Part of a small language model's weights.
Size: width 160, 5 heads of 32, MLP 640 GELU, vocabulary 2048, 8.3M parameters.
Architecture: RMSNorm after residual sums in early layers and before blocks in later ones, rotary positions, no biases in attention or MLP, embeddings untied during training, normalized queries and keys, local attention windows, gated attention, a norm on each head, hashed n-gram embeddings, short convolutions, capped logits.
Each number is 128 + 32 x the weight over its row's rms, rounded and kept within 0 to 255. Layers, rows and columns count from 0. Numbers have three digits each. The size before them is the row's rms in percent of the matrix's.

# q: layer 8 attention query, 160x160, rms 0.0871, rows 0-31, columns 0-159
# k: layer 8 attention key, 160x160, rms 0.0859, rows 0-31, columns 0-159
# v: layer 8 attention value, 160x160, rms 0.082, rows 0-10, columns 0-159
# o: layer 8 attention output (transposed), 160x160, rms 0.0856, rows 0-9, columns 0-159
q0 096:095145089181124125093107037183079089122160155167125082106133109102140142154079138109187106171124131113148135061133133095170137097093230132109159158125136133087157084148127123140117096156147042112130144196146136112157119148109111147126207086085089080127147101129109141152173119120176159131148165097140143193115147114139193143107127139115135075177127132140118111145170084062153100098092125112090182140142115128149115130075138118130132195174143174108162152114119153172121075146144124
k0 096:143092167080112065167098083165149116143149152137084153109171141184140139096099144073077115138144158110104159131142144098114125091167047141121118131103099154109112071152090202103162121140105163151157075107074091102101152162087147118171154191112140113153099122147146095096090115194070132160141110156084114102095167159192116112158080113115064154089164161157151100114105152100162157122156050132116192135115097165125136107151119144150161081120132157113121161104064112148145105065151140
q1 093:107167117089144131135070081152168123132125090149110065126151145123121172158052186165128166099211142130126148115108144114138111053127109148103105109118137127108132067159150126108083100108147121105088146175119124119146065151093154174173163103059111110096147140138168151191158107159102136096152176068138108175090166100160200169142149181154115168116134124181144132160170101090124133120109178113096188122092132140118119131140160126107078158206100136098118123148073129202143116119164108
k1 106:105111121167077104166124130076099056091169130164143159153103104142148083178163089093171178147148071100146089102085100157169145146110032095167080154115117136144149130146062169145125127171149114124131130120123163104084115133121130101132088101133164127129163118097156105135166072131117107124116149130121091142097129140112150109058175103081070085132153122209121133098107165189090143158129126146101054168141069185102163126174128099168170119110133104179100135154173158133157171088113133
q2 124:161111140174102137108158134170077104111146151111142179127127171167146079161135062080144106166100084133094140161134116117161175149093091173118141149166115089114135135054087156113131083180093156144146164136104173095109113148137091145071106080171107137155131082133098102090097094091114160060129108157177099117150136219155109090101103151153094130121161107174099066086093148144123173130111074072093138165149151166103161159129122106180087113133150150183143088113126122064102151107184137
k2 077:153126182113193090158096164140109093108137113139123124125158145110128163121136120169150090160151135128115114126122095086155136122160072141145112085083078163081130115182075143076102090100106133139070173120178109117148124114205117142117095114097151168061138110130144114150108106107130061138131207050097150112064151122175152130118167120095118153133094049161148125177131156058090121109197102081089090111153141095119075147139147121075130130144103113114131152126076094167188099157093097
q3 126:168098130128116127106132081117165131149127139173138172077095138119063145143163122160160100101103181090161144091135138048101153130139144099156161083125153099120138133162192086101123122099142113130196124156123076122136141123088063110155156163159101118106152055148156176166110149126087133082149093138111087145133096139150101123094133072119122098173143141078161112141154117127124155168118112145244127107215125063127146108192102082108140146126079167071170157091135096107159106119082130
k3 074:093136122113114184119152122149183110086164140117131146073115156067154194181109151076107179180112153139060092117124142121119193109125052102178135100127108154164081116135164090115117180126122127187134115188054138082126081096148119131132131137146143070088153114069139119122145130113148124125130143080161051111103120100127171103065124126137101133098106155144097148156140132112107162132143114124074111106178127093124194080174116066154109138131122146130069152150178081095186101099125163
q4 102:101097077099108130111179087124127130132137198152168139113100098095137102157119070057204160095077115116087068128164114119100089156104126090108116139150128117140108062112175107161136123148107101112186116118102178170117080151150070174098127128163146085137104089124203123118151144082115175133154056162141104192164113117114116082151099135155158112159159130144109087090080127104146149133072139079184162175160113139177147147139163140136129160057101130116174143138164144077147168128156149
k4 097:111135113114149121137137158187163102088171152149134149102151094053182175148154136104110154074135161089099134136148153103128139046142063143142141082168121116111102100117133127117072129068063171169102080132081116095193120128146099139129105104160147130036158165101122118143090120103147148093144160101135103126094118153103175132094141159156073155117096157190076142170100118102100179122110129096115116096160160118113197124144137109131085136156118162065108142161172086126191087103112190
q5 102:069107126134137120115140139184178114116147139146115101106133126080124139142106151118157130141094121137078152089145119107066098093103201118086069080113123114138152090135175117161095146156133099085152137187102153182137063161136110112159188171108092136057092134121164157133185044144130105137122107111102092199078128092124139124136136153151109101166126131148120127180146147118156141198090192107110172184115153145179139110153106149098165148131122146076148165180179087165151121054092162
k5 089:113106077102101098154172187135095111138119205142196094060048143119182131125135103068121182098114131166106128104144185169149117091162099181098170160209144118154111112103079171122123157132130126170088096157134136084143137155132162116117107104150193086159102135108182093082161197137144103174132122163127158138154143148094148136100062180166159094119114155155091157127082113184145127099123129142105139085134134155097104115124162122164115079164169105106151091109154134141084141120077136
q6 092:136118178143153136133083151186132135166148108112079119125143129154119188085172163180040103179141110111163172081076104126111161085166130165138136113074146115070156160159138083129146163089103188164107128153184073082153148111073159072141102152108072137117156172106086169124118156155106127112147154129100129105104144086156110108150197078078149116142133092080147139170119146146111089133131156191148097094086138077076060133121084123081139129126172085120136139133095106134151110091106114
k6 092:144126141135104122121086082064164141126182048108085112217168137159084076124128121144160082144144109126163108146154046138109118192109166053135090113105098107132143136133145131145164135141181098057145174111148123166089163120153093103147149150142118162126084105150121163136142096149089139144096045153103109159139139077146112131178168044093116150130169107091190097150174129125152121150139166141167131170105097141155093143106111122092159179122128119190104128096093160165111120110127083
q7 102:207160156140159128155112136111098150116112102093104139131127139227117144148137140170051098156176144124188157134110146129181173153169127186197168147109134136096117217116094115069123106106144154190100147077135079082139190069123144136125109081121091144135166119110051128160094171126145148114108181113133135050128128140133138125090096124105154119106109144093141132104151102143106113084174091196153101072124167101067136130102148101150109095147145104140109133109094141116116112142173098
k7 088:126100152121133155096098094143169160090232087108136153184198140071110098171125115142132100123136151079152101143132070106087171123146100069101077084107075121101189124106144096114080141104083141065136114152083136138097128143153085139133132153154080173071144091085116171149126102093133162143104083118117113155074132098133090138161193044105102171107129107151180115182150134107146170166126094130128090139097116113164141120160113102074123151155095148121114158107091069118127104107091101
q8 094:130157109125183120179096128127101176077183081142157089106133116136155172076099158129101161058134191092140116115071178156128071089139206137136080098118163124098109103162157117146150081085080140111076129128113138151149101120115153169129156123082144155079143188135074151184129145116155124166120129121093157134124081144087093146132110182112117125102105163141121184195165125047092078121143111113177155135173148109146162138134105135120122175174119104095136187151077145152112149172126076
k8 092:117069171113119151098134102126126085107148184136146159113087147103091113140148145133171113158159114157110106134157057107097191110100093108130192113161152150130188145099080133053140183105127158126124088147106110088095125146122041163157138086164098103138133061124176099108143102109145167110127129115142074132112098155158119117157137082165134133142148088098117097131129108180199169175140097172121123151143132101140104104195135051183134074086124167105132097066141080125154061093122166
q9 107:085137095129126153085114164174143142113145139121134122161114151155128107143149056130103103116085103125133106181129121112175133081160141125114139157129159119127119107080061174156143119098114164154185088113120145120123121138173086146093096109091096155127092154109134088075090167122124242132184119188110114084154121119103121158147136123173129169122135064142120115114098118147135143173126111054153162177111180120117125101093144146182153173072196133186130107133138054063141202165143069
k9 098:067086168127124152139144159144187155137188102051161157117153111149149138117161129153139122115075165129196161155102143093116081110183123181105098100127137086140138128069111195140073131136115169118129123114054128136154099121155122087091188118145142129154069175113082109079096183114062113119142086185096130132127165149191119174107105141124065147124107166142097106151119126126133120142096066109146133144051117159081187124105104116113109148103144072144142121115105068108127178130178125
q10 109:149110178120129119044129116133176144215138118115079119104132183115126116138129139126107096183071159097131152154162146055085160141122155134126168116113109127120142128115162109119104130050132116120171083157119068155145112087112100127134177130122112145138177135193116180177125144121090106060120104116126182162140125132149079083138157120118114187185136097072130135169137142123165099088125135082158164097175141188145108089147080104110068178057069137082141069138092143105141098124119113
k10 093:111121086134127152205124095131077126056093138155138146107150112143100167081139115166157148067226163117142113082124125172143120110127101108114120134101136121122140164148146073128128120218103147192102163129164166133111155153130134121140100153126101116112082115097115111106128146135151183140111146140146083083103138115135158151142140122125141090094106150150152125095104077111079144177132133225087119161075139041125137158155156131060183081198177126128101211108143111169120128165119147
q11 102:132078136133146156157154152151071156128102167096071120052146164150148143093118070148162074104177086131060176106168151146178084138137175154091115139123109111165166184099196117152103128110146088165203108161080122192125133083171156130163083198180094104186111110189132127133091077157123143140072108133130140100175166112158107141138153113125122128134138117097147185109126111089093116139139141136116164153103127090130165096179112061154108127137125128101114097148138153143119156163071168
k11 094:122169125139135097113085126099187095110151067147158137205109112121081114170123193125106155121087153121216097141099071103087150126125070101209125132126139132078107089176075107096167120167125143074084137102193124087099122191103107104119162073052171143093151126072114119125157167119145106135160142132092089172089090134101146126145104153104158115117120134153146082123140150181156144134118117126142081107143116153148128165100118191086159127107120141167146176086117086116136119061163102
q12 103:181178144092170167117170114168157178101154118097156119142069125105106112073160078151174137091090122123180104102137144143102059116163155097115173061163145112107111174125192132062122096112078148101064137116120114133113149126166162064078115110147155102130157107164137152153107158098144085107130163099134118165171066119113094157153151110140144096085133126113094111154176071111135045112108121093199125124126102117119116127133051081110119168147100068078129121134112094104091152116160097
k12 099:148137106128071170113223128128090112081158155077147118174038136102136091160140106110128133135143140108194084159111112171122138109132178151152181084157145186127160117133159119099152142165082085113067115165126149058103145159157155106053088083114134064174094139145170139146125129100158148140127087127168096126150109125123117182110134106139148111207160139144152115174086037172163181106162132158096110117140112155128120190135126112142116108140155141141141126084160147161138141149174100
q13 103:156125075121150192162078193105142157125069105157116141152121106147080161176136081117085140145139105155094081189150083160160124140112108137060185119167126135122133161130138113141155149092124115098134162114200148124155168116105086146113106059088138139138126131077209124141141144091140116082156133113139230065133149144102151144097164141141182133116148074085068149132111123168121174106165162125110162154110188123120089140056154071131129182124161128174175122088136148124140131128118124
k13 096:112116194140086082062160090175121090143195167085142119083132157125168104087138181130162123127133179101153174086114138105121142093155134146168056138107112140136122107138100127116121098137126150145102078134069114123112070146169152118162136204159105135128145108161062093108128127170130135162081124137116041184125088105154098115174106139126057137148120187174182105150126093124128136141088091147135086117171068139121191098186132179160138078124097144096069119154117103147122124127157110
q14 093:133126115123153137138088077095175167179101093100099107109159136122101175083178174124093115067140170106134149110110131124094160127164213081165114068116135151133101154181184116103130151102103094122130100159128083132154123113155125070183130167106094100127153122163111176184134176124106123125151154089121123106112085108096112138166152079129131131150075074061152158164154110115120124157170176189176162148189124070133087099145101143026147119120123133114107161149147150144115061137087157
k14 093:089203092105119150172115152127103071076145114105144121103117177161115126110096180103162145071161111125109170179135146164194131167148175159130159086161135174096128095102080199136164108121138142133082104126149184121133067171176116156168119089088136200139050125168122142095170132123131097114101160097099101102158136156125156181150111134157117150160095110166130142139162103095130184107180167113100129189157155181148136160149120159168106126188130143112135127152126125209141177118111090
q15 101:162124082117142116129095155109130112120177103094156156155166115136118156155173114097099124126196156183108149111156155144144084138167042135161125130149100146134059167106114124166094136090108125169071179144118097159166097092127143133106149127141131067140078161142048146080050225176090114143119065111146168173138146103152101092123077157117125178118106150098098053101113087069114123113120124133177159148174129133096142114089099159102128126110122112120140137078096162140178126141179143
k15 094:099136149129042150123169108145104157133080149157100103119086143138145087124126151138185135138060116064163116154141103108124146121098231134083146123104151096145197095154151123132193124159147109112139109117116176104087171161118113093118103136132114180115147107128214105160191058083145172096142157124131068073134104119075150146124138108174156111135134077151154190166109152191164115142126156119100105124082110144172112153154175084171134149165150151116118129172112122112093142105071088
q16 101:127083145191102101103128131151117172150106145134116110141198137149142144098132145143133180116165177215182125145093153108161122165130168083135106093159108094082156089098121097114143155099105071103161119149144157097116110022095120157129135071178135142142141090112146089157142143112112068108076139147186117110106197125091152107162149174115105169109132094092171098084112156152158078131123126151130064116112179155166084117133103163126045143096159146095136151171172155102070144149142121
k16 107:108088149178104112109125146137120172152079152117121100141186135142131137104115155138136195102166169211171103140086152110168108169124159096107109097163101101084162082108127084124145148095107059118164125141149170103111113027105124152140123056177134131148117081100150099140140132099114064122074126132174126123098181121081145123156144142114093167103128101097184105089117170140157074125128125135138056122119192144170085124124110168126046146111163144109128162175177150091069155112150117
q17 099:116120111172171125147117107109181121147052166175176106139093109190132084063123082134184142199132136161124131094116124097138121092139141136071100134122048149182096140098107136168108151091127181175103108090078161102121114152151145127170132123110168158125060145087123113091161142118087133101137137120207104088171165129130126167067082128097136088117096192119192116154146114110130086113162092083131144116109127150134097148056182153128132059120160143124109105138135099181102121137143079
k17 103:111113118152174113149102117121171126144078151157163110111119101204159085069101087142181132187129148168127147095113143095132128085137153149070104162140039147192103141090087141161110143081112193160115125094088150106103121150144154126151142118117172150131083143094121113098136117112085156082125146116213123089182171138136143152072071138113152087125102177126182120169138125087136076116161089075143140117120140154117074153062165166143130073140170143131126113154126092195107122147141065
q18 098:161127090120097140068167167123141117131167152131120142089155089131097124117122075068115164151105140149155098172059103109115118107142131138114153174148206128176116165045142178158125191156090067094138144183111123155147128125120171099172138147151117109154127106032139166121111122126072119143126104087164163169101119131176099165128168114124074116180151133122130137127163198195089115183108156116170141151105136083138085111140120164149057121105096073115113147088114154122167162129103079
k18 106:172146094146115147065185171128140113129164155149110152100146102131098111135150072076107156149099166151140101156065075105107125101139125150129148162156197139186126160055146183156133190165087061110117129168100104156145146120119163085184139160139127111153130111051134153119111135118083135141126107074153158163104124155170100153130144111103087108170148146115135131122172193203093118176097141115171124150135143094118111092145135154161039118096103071114094135080124146129195162157104087
q19 100:094124073128146135099092136122133129085091118117201150099100136135126108151138127140154089081134098140134103125174106153094141114186116152092112141085158097113124089140145082147116108117080127174161110066074066142073141144128208128064107142162090172126182140083166139142112139085104190121159080189141112088175157113137104056123154091161142098163134166053163117089105131123124139113173134139131144124126197101083155192149055156119197091127110176149094147152099116130145134135092141
k19 104:098130090107150149104101145117136133069092120122195151112096145149125102137136126157151092092137103117114078130171092160083122104188113151093122153084164091104128099133143077145099110123085129174140088062077065136068141165134209118063096134158104169125183129082156142134115153079113169131155096192146121086165145092130118063119153101163125094143128169057161126088104119127117122089167118141136154140132193104098160185157054151121183085106104171144087147159097123126123127161084152
q20 094:203061143147130144160149079123100055143172106140091111117116134103117114120076113159167157064144128125139167113104153126091184141067132109123095180161074103078130202102120154150196130145100174167076084168157124138120125147152136122141114134133136096116144142129155164111137153097145184129176099163094077191136049129110122096113149134132134183190178101088124098148085144178104119123106133179156122153146110153139092134144162173139134067163140125145106099066159164125118057098152146
k20 097:206054152150133155159169056120083066142184120141101132133084134108115119111117105141143159077144155115138183120116170132117172114075128121125111156157093110073136181098114143159174137148088163181065116151152129129135138143156144140127094133119117093118144131133154154123123161087131212119172102142098055180124042138099107093116146107148142185180168104092127108148071132177116147115099136164158114176150120159129085130142160177130146064163142126142109081071151167110108059123160128
q21 100:128080164197130136130133140017176095152112119128107082167116133140092196101214077121146157146184105134106143064117146103122111093081137102073115091062132096141150102102064124100070099179141148085089165163142090197160093098093129104167155146125160112105172113117136150142133147081133125152072120105137158101128105125176150077130116067108150096092141098137151158146101132147127119160057113124121080110116170121115156132126131102123175096099158162149084125145102105081115083123123134
k21 102:130091167185137142127142153022177097164127119122120104156101128159088197098204083114149167133181105140093148064127130103136090096089113109069107109066130089130145113124072105103084094166153127088113157178141093216160088113103124119180150141146162090116172102113136143138142168078123137168093117099136159103140098098163121067111108081117121078064147113141139159131118145151128101152051098118125098101127151117141160134142134102130173098091142157133075127141079108075102085120122119
q22 095:112134165127112108052134102101155130152155089139127126101115172120136165139147125228120157116122143102122080108115121088078179066131114123100093152128049071128133151102161103174136121115170074185145121105186138159142132212122078115126106137099151106105129153148105082090169180118120155134137111068060107143103095149075135163147160142151131140130135157091156117152085062118059129106157176164081129095138128135171110074155114127101123112098113154085187188077117082147137126145098095
k22 101:127145148106105109059141110099134138141147113138125130116106177113119169120142135224126146119131136106134096105112115079069169050141115136114087145126062063118153168100179086168145124127182074192157121114173132161139128188113082136131080162112127118121154145139092094087172188110131154124125110080049111122105099132082149159146155142161112133117133151081143127147101048111057104088145180168084132077125100106146118100162126120105121106112102150077172195076121081131110134159088116
q23 099:163088153109117128171125135127147155142135121158178166103133129141081114110091186098122178156130078086080078156165153099123125107114076104103106120155146173080133111122150140139022159155106133180160122174147144112163167132114109102138132190134101171194153106136145133157147159150118091132123165157159120126132115160101127108186126102072141082041076128178150137182152124109112112136195089117117123135146148155198100093144104133113102159105170167021148176109147111135134180088120116
k23 108:166099152113125134172108150126162146137139118161194166101133124125085112113111167104135172174122077099074079151162160106116099089127073100093100116148152172085140108136138121135033140149106140170147126167143147111159160128126124088153133196129105180190162111142154138170137175140122095139123158152163124124119117134097130114194132112081139082038069121177140132168154129106102114136197087099114116135149152141203099097141111140116107178108167180027140183114149098125118180088116114
q24 097:124177113162058164052155096170099085154145112145115113149105103153172138122056111142139108126185172114188120105100125146121171181105119133127155070160172153144138068093113115119137113155076160128110088097151113133218108166122094086178105123134171133135165150185106117148184120129087099140078156080196119126180126148143112112133145143149131118188224153136134116160068113122170114135101133148109169120154136169167154116126099157120143102162210182140116146103105110127161120126098138
k24 109:128166114159048176048152085157111092145150115131114109153110088160162136111068122127147096141200171107189121109096122144110159167104138125129150065146167172147141079089098114132137143147072164122114082103160114126219119166111111085154094117136157146142153147184098131155164129119079078144091155083193113119163120148148119116135158141150139123198218129134125121155081105127167107132101148151110152125147120167159155114128114152123125101168221195142114147100107113122185126124089161
q25 101:158125145132168085159092133139118136110142077083123168083086195187125128133128091163098174119155117084115147166159113061092145154087153167124120109158166094139124113157153111132125162161129155141130191122133103086120131141113180131088122120101182091125116142130072128137096086139194193118083185120173147123197161097180114116109115085063155145145075087112111129084128160163139125094093119133158177211137122137124137068120110131127142151109180094142185159116199066101141114187101130
k25 111:158117149138178088165088150131108130107137088080125164096078188169115124132138096145102168104162115071101155162153097064095153149099154166126119107171149091145120112155137120128140159158135145123155187129137110082122128164109187129091117116113179094134116134119092126131089078154190169132082167103167152129192170124175109114116114119051152139166078089123117131077124161167142146081090107132165179220141116133117140074120089129129147177147170104147192156119184056100103117183095109
q26 096:100176133088192170151126113153117112137159156121081153125177125154094162081078152130144125098140166108125138099110079080134170080101130135124122050108124134094166071123126098120151159107096155128145145150100169192042081140137106156155126061111109115119134069140098204145077093070120104107079126088104175124111163165113080111108156151129125155136132116113171145143154138124149129123110080114159142176146143053133091169181128125115122129166073117102078193100093065182083112108125131
k26 103:114179117080188154135133118154115136137139172121105134122202126130082164062070147139147118107173179094130149128113096080131144078087146132116138067109124125099179073127128106124162172114092142131150141150091181191042075136146121162158121065100115113117168106124076199135078107088144112105097135092138184118103168148136110123127127140145128167142110119118178163133145108113152098119093096120137169190131152050150105163165154118114117108155071141108089176098099068190072121130118155
q27 095:117187056128122111113161189157147137103122101166150102182159117139133174160206110112140118134091104164113135090109091072083095145158144155138117074089206102118170074112118157152106112096117114137139126072101132165165147182129127134135163106143137133128106128081084052169181128151082144120142171121157163130135208064187096171220160121184098110101102123130086155123112173106086139068144150146127159097100106144118138112123130113118155115109131133150090152140185136165100146172103130
k27 107:103181073127122090129119194155146117117097078165141098179157121142153182165179100123107136120091088168112122097121095065110097163164124176126089076083197085114156099111140168132109111101131134145137131079104116186162142168116126142146170093181148118128072129080096048168181126153079130123148168126140170133141197081184126173215150125185103121103099126129086153131103175107080130069155145124132145098094098143101137112131127099123160134122116118157090149156187145155104153147105129
q28 096:152172157110188146112083132152132168134163107113126154091102121159184141108114163189143130103097177146139172163177117157111096124154130148097136120117154110136159104116096175133154121116111072092174124077139064169150083030090155128133132153145125204065107160138150099118124113185086128112146145070142149121146119121100180142084101109151188153100116189158106139088136105115185153162061164163097096172105096081153123106100160160092074091114117140117154111115085088140192151163093131
k28 103:156174163116195156131088122166119160140154114125123146072098134145174155113119169204146137105096177139117181158163107161120086120166125157097131137114160115137158105095100185129181110121124067077165126075137066171146072031089165124143150142141147201080110161136157121102114100200077117113147134087143136128146125128111154130079110118161183138095122173141096131089147109104184155160054164135098104166111100089142118116126127156099073088128113143125170120108086099148158172131077133
q29 098:090217187078151125120169146115145095172129125077118160090086143092158179080122120135096138187086136124153175089096153147070100148084121113112138116110077142112094070134115145148127105118138118144111075163117141153086201151190153153174067120078112101125126175057133140141127054150174087187140135152105104114129143130087082103133090093120159119137115112149082103126099127084063097161108114113140155124174170154119131101124103135130127093149137118155112064071174095093136140153069134
k29 105:105211175070139116138158155111140095162134128090089154090088137100154183074124121130080136183088141130148182091086147135069087132085106093107142109123079153105091079121114149147136093117123125140092091159103143143093206125179156143192084128064105105112132175046118156140100047146171100188145133164112102116138139128077094104136097103115168105118109106151074109130096141104056129166108106119154147124175167157115137112120089141129123118132123113163113068078170104102136144137077127
q30 103:098120080108133141088145222126099155151146149157095147050149100068126107091089126090107069105113096161143202084118111174121132155092144135150104117085148150160101094124130115095144094154198127133095104114190112114152185195144098129090127180098143138108098126131125126109085134084155190146149197173078134080139088131159105123142148163069150099100168117093139117127135162073161153128109131133140154197115177141195182105123102149110101161133114092130151165156090136164089133135112083
k30 113:105126082104143136085140237126090152157127140158105140060149102070116106088087120104096071100119107154146210085116098175120123138091159135153120122078139151160092110122139109098144108178207127139110106109184096118149176194147103135101132175103135133097096122124123113110077151080150202145151200169103136082139095116157097118138151151074161094100159142094132116131138170074157146143101141124146155190112199130197180105107123150109103146137123098141154149151090138140091126140116088
q31 099:134109181122092120114155111123083099212164148220120158144188148150170148119075166094132122165107092135159096143100161128089116139131090149148127119144143152119121153160160140202160100131140088115118124073102111130107115123146100117151076158066181124101143169075097151122122144132175146149206157196168133142086093104158126107133162089113117093160148141097087099060192142128181112067189121117106100154135122104143151093101164055130146093171107167125090126151150109136113163129065115
k31 106:126102167116092128120151110122090086214158141215136157149195143137154158115071164094137138154100097126139093145093169127101115146135111156130121133141149149124126140151174136198184089123138092101130137075113111127125110135147090115152072156077171121101131153083093166110134130137161136153205122183157128167086090086153128106129165078121106098146129153105074099070198142125188105060192126131103099147124116096145152091101150064120144097171107167131079133145139109125063166137062145
v0 092:115118083129106129147038097110146162144152115089084117109154139122095122125123132112172136144106198143073163108143105122147118112177150098129159095132101115165101125202135185136127124060159064169154158134157096091126116138114168155139095179092097174162125165137105159057102113099136119124150204161178147130081108172108191107079074108111184180107104142144127103074089133089144108110103151150097149162118102133156099171076164131125162112179123133107114107100174103127096174201175132
o0 094:146131100087039165136071075095158191147134106149114133109154102131173101116123092164155134121128198148097113100137133124130149159174171086160136125112169065182119092179110209083134147092199099145141170092168107108138116121117128159169118189071089126168086121133149128101115081087145118109125122189169089156076136134103124088096145124146172186123093133144153125117153147139156103121143162126127155130149168114063082195072127099135137106179135098074112107096166107100093104134157148
v1 097:115128151119123084155043127117106125142141106100154087133184094091124133086110086132156191115089110167145159114118134181115172153128157066089153101158125149124078150064111150111152155106139080119143171071160177129141175132114147143058107114091093123139145116084097170099138132131073131070166137153162135137109095132111140147135106133122117093118156179098097111099146175125141120070135181116104117118161216106191201195179159136132103140124125170116149137119126059124123112103057062
o1 096:105089143108127086176046143141117166140151109110096081131177136115131123108142072148122125135067108156129185127220115188141190128116098091118153117135157150171109118083118112137141157108129091097133117142178188124125159163128141152111088092102095152138140164052082187112179141123113162104123109093198148158108135086112164151067141078108100101111193172092116054071080160113123137107152187146095136095120141126163157174185138127122129130151138164101143134152106092124101113078090105
v2 095:159174157108135114138165125090147080078163128097129130106108144163102120130162109129141085126109178127103093041164162136144152086098108053141122117178102157125120143087138133185133126127157067110124140088205140137125164075105169118163134139138143095168116128131112077156144131184054097132165108207167132153101110149105090160198110118142123146103169111143052119121122134129137122156120147088152202131086164094138114050204128140117118159179129102122057136130117144140096115189115099
o2 096:151154133109156109122117113137149045080196115100151139138106141180124162109125128123181109127104165105142110072163174141098169082114139097132098198204083173163103144106167141157129103110123056100108136059170095136116150100115207124167141154145148071199136120133094088140145125149090097095139143187149117174101138108091061186164111126142125138072141094170086119094123117145136142167121129112112143127062188115097135068153110136104113146163140075137083134150137153098119093157121081
v3 091:115092203128120063092101104157128119136117139162187119140171145141103145097117106080130089123105108208109138109126160149110155158114074118174105098125139119172153158068167122065112147151201174122151158165109101061123096136142093094112175165170167162181139113116141151115080167123151117114153138173166077123064144128106109078124144130047134135121118132121063108157171088172101127107187120122152145145130104126156122076080162107112152154109113205113103095169102092145116170089178130
o3 094:103110187145166064111109109185092150120134160146157115123195136142128129106107089052125131102130084146144120127126128135098177171135100148158096106149122090163154148112156135037080143106148142149136181112123116077121120164173121101107139154154134150210122092102130171158094166116141112136133127154120071135056119094107107078108107138044144130131114125107077169141124082171100093123164096102108155166124150148102118064101132101122188146124132165139097058162116097171153192077200163
v4 095:161143136113145124170176167032132122182126191124065060145117174113144126156132104154072160105158119130148048134087068112112132094151117155191125106132158168089131119116152109138099136083117137166111055076153128085092159131132095167109123141136136127154119138119170128140146153154131121094187088179118116137151164106141153116115131127157104104099110126139171149083185130165070113148174115083052076095096076097131080084075131122131163131134146166134067149180081091129107090111140134
o4 094:173182164107142082205180121058140190169105143141127107100104211116134139174141110123108164081192147113096049087086089117126171097135113139116108099089147210111115159126179159121099157133133145136142118060119122070056158138133092150099128149157156175143116147121139116141164162169145117089157101144159183101136130062098127107079139092148093109091109173140172114105171102134091124170158135129078120078115104130109175118077145149115169128125124109145099149142095099110109076125145144
v5 090:123102143119149121156145074132171112167086193134148153133091167163119138138142093155110082118119173144138121128149141187173102160081200034117137115141073147174180159099147149145118125083098213120104137083145120144150093145145177103130147131163060112125123115146137144116164141046092128129140131140195077088175117165094067114125144143119154145138183107101080146119109097133149104108103117114165103161163142137115024080133138110130158132128183160160082144101098102127160113146102074
o5 098:065123139131122106200167090148144095124093174133121120098100126134130163201085100222102065108106153143131107126141160147175096113104148076149105115105125153155155165147112142162128130080115198079143103154111100125104103152124155125087173095150122136072097087170158135153107187042122119131174124140159085132156124132108091093072118182120108179152139170104125094126100116109087163106160095135102133137072152133111034136142100111198151107121160153156090177120059127110135103136107123
v6 097:119069149078139147147115134106126140125160126139102156106150124116148153129094124149113103131113101079109034130119155081099152138124099159088123130122100107166054101134149106098147137130181055100162187147092153107095175067148144115136116115174078112108150195182157148107122087136158147145108171160085103179172147107151133146173085110120132102119104097127127118098122088123076132094123129142058117110183003097092117088156145136137152101080147079090173127107083089152125109166080164
o6 095:084123137092128181170128102110116126140153110136110126119134103160124152122151145166134128114092115098115068138128105100083157149143133142094102179135111111195064074129120130118115136174131061120121129145058156092065164087128119110139123109170087101089124180131135138129151153105170112181108172140085074161110089114164102156172109132142145129113089123147084121092111111138058134068190109090057106096152057108073092113144170118140157111088148103050156123072063109110107187179080135
v7 093:143158125105157119164075168098121097108121043113111114158134120173146108158096103118055187106147174097093126144165145184127112158173175199167123150147120162122175167135124149128137092141121151204114115126120162134092125199136130156135121137117083126133148154076092148140080142145166133144067202198129097099180193104123143092132160107171175110162123109127106161101143121115121105156106151165153183162140129099093129102169136116150152131145134086144102148069091067164110098207123175
o7 097:125134122151170156124109168062114100102128092097142127169177107154140134197090104121086149119157202133088118139219129176068080136166159190156143178177082168168169196116113173187151110132108125159139161152115126127079131189162151114130092151100125102130164144123088148121095138155166159137095142152130110129134171124149153087147185091146156070156144096135112159123144167088119097136109122126082197170167107107107136098118124091063133115138137099169107150056138079149099113145159161
v8 094:117120120210138107141078170111102143120154128098097065118130155155147161118162154117196093169086140112117112159156152123136109142108140078159128147123130138144121134128147117134097183117049138185125119105098131093134119139136142119119119143049077170132155102132164103114152120161142169120120088145039094107132146095139119103117115120035092163132110055162151096075143170189114144130117079167191148093159069106202145122187120137143192106119100157159170109120161151098100077167116090
o8 095:132147131194100102130094149086123151114135119139080060126116160184163192131144160113169076158077143116106132103090136126153090182118125103126154157112154128134162134103110105134096174070072118198118126081095149138141106155167135109140097089070093168148134111108160082147144137174143162131134137181097118128174163126144100110093111132067139151169095049163132098088171118197131091114132068111158176075102091116176143114185103112128162115150124122142174151106125171090053117147104062
v9 086:088121131121179110071105052159152135131072088119210096144121058103189129157119126103099163153113168120114106175112088135071138152110141119116119150114114126114117136157163155125083172119134132085098101148073125144143115136140139216120138126147127112129139159158092073140181135071157115058133115132082143114120165171153130163084124175149164113116140116143104108148125118163188125114175153155191115164056113186138075110127162126099052143090129162153094069099127090141120171062129130
o9 098:157118154152116158122089156131088161118089132123159112142103088108134080134126121137127154155137171066087095141082137109087153096140158081118131185071085129110088095129160153154178163139176150094176161157122174181106107134137160139130149098166150142092143168115156118154111208122197024117122104114135113125071170152163141149120133154137151178162172109143125099089133128200136101144121117176177137167131133155198154149168162078218073111118141143128125066165078120126156132150130143
v10 099:093112161116181143102157166118159164195112088175108142132113128037097150122117119133154113130101098172109127127190131111124090093118179094119072101085069117135160166125117109142119138102161111164118208137183110199125164147112139133162156152193122117124123140093146062111056132102055077112217181134121113070152157121131154111124109139139162120090130162114142103167122125057134074132125113123107138182122141101162115085138131122118102093140113103085155108103106149142053150102135072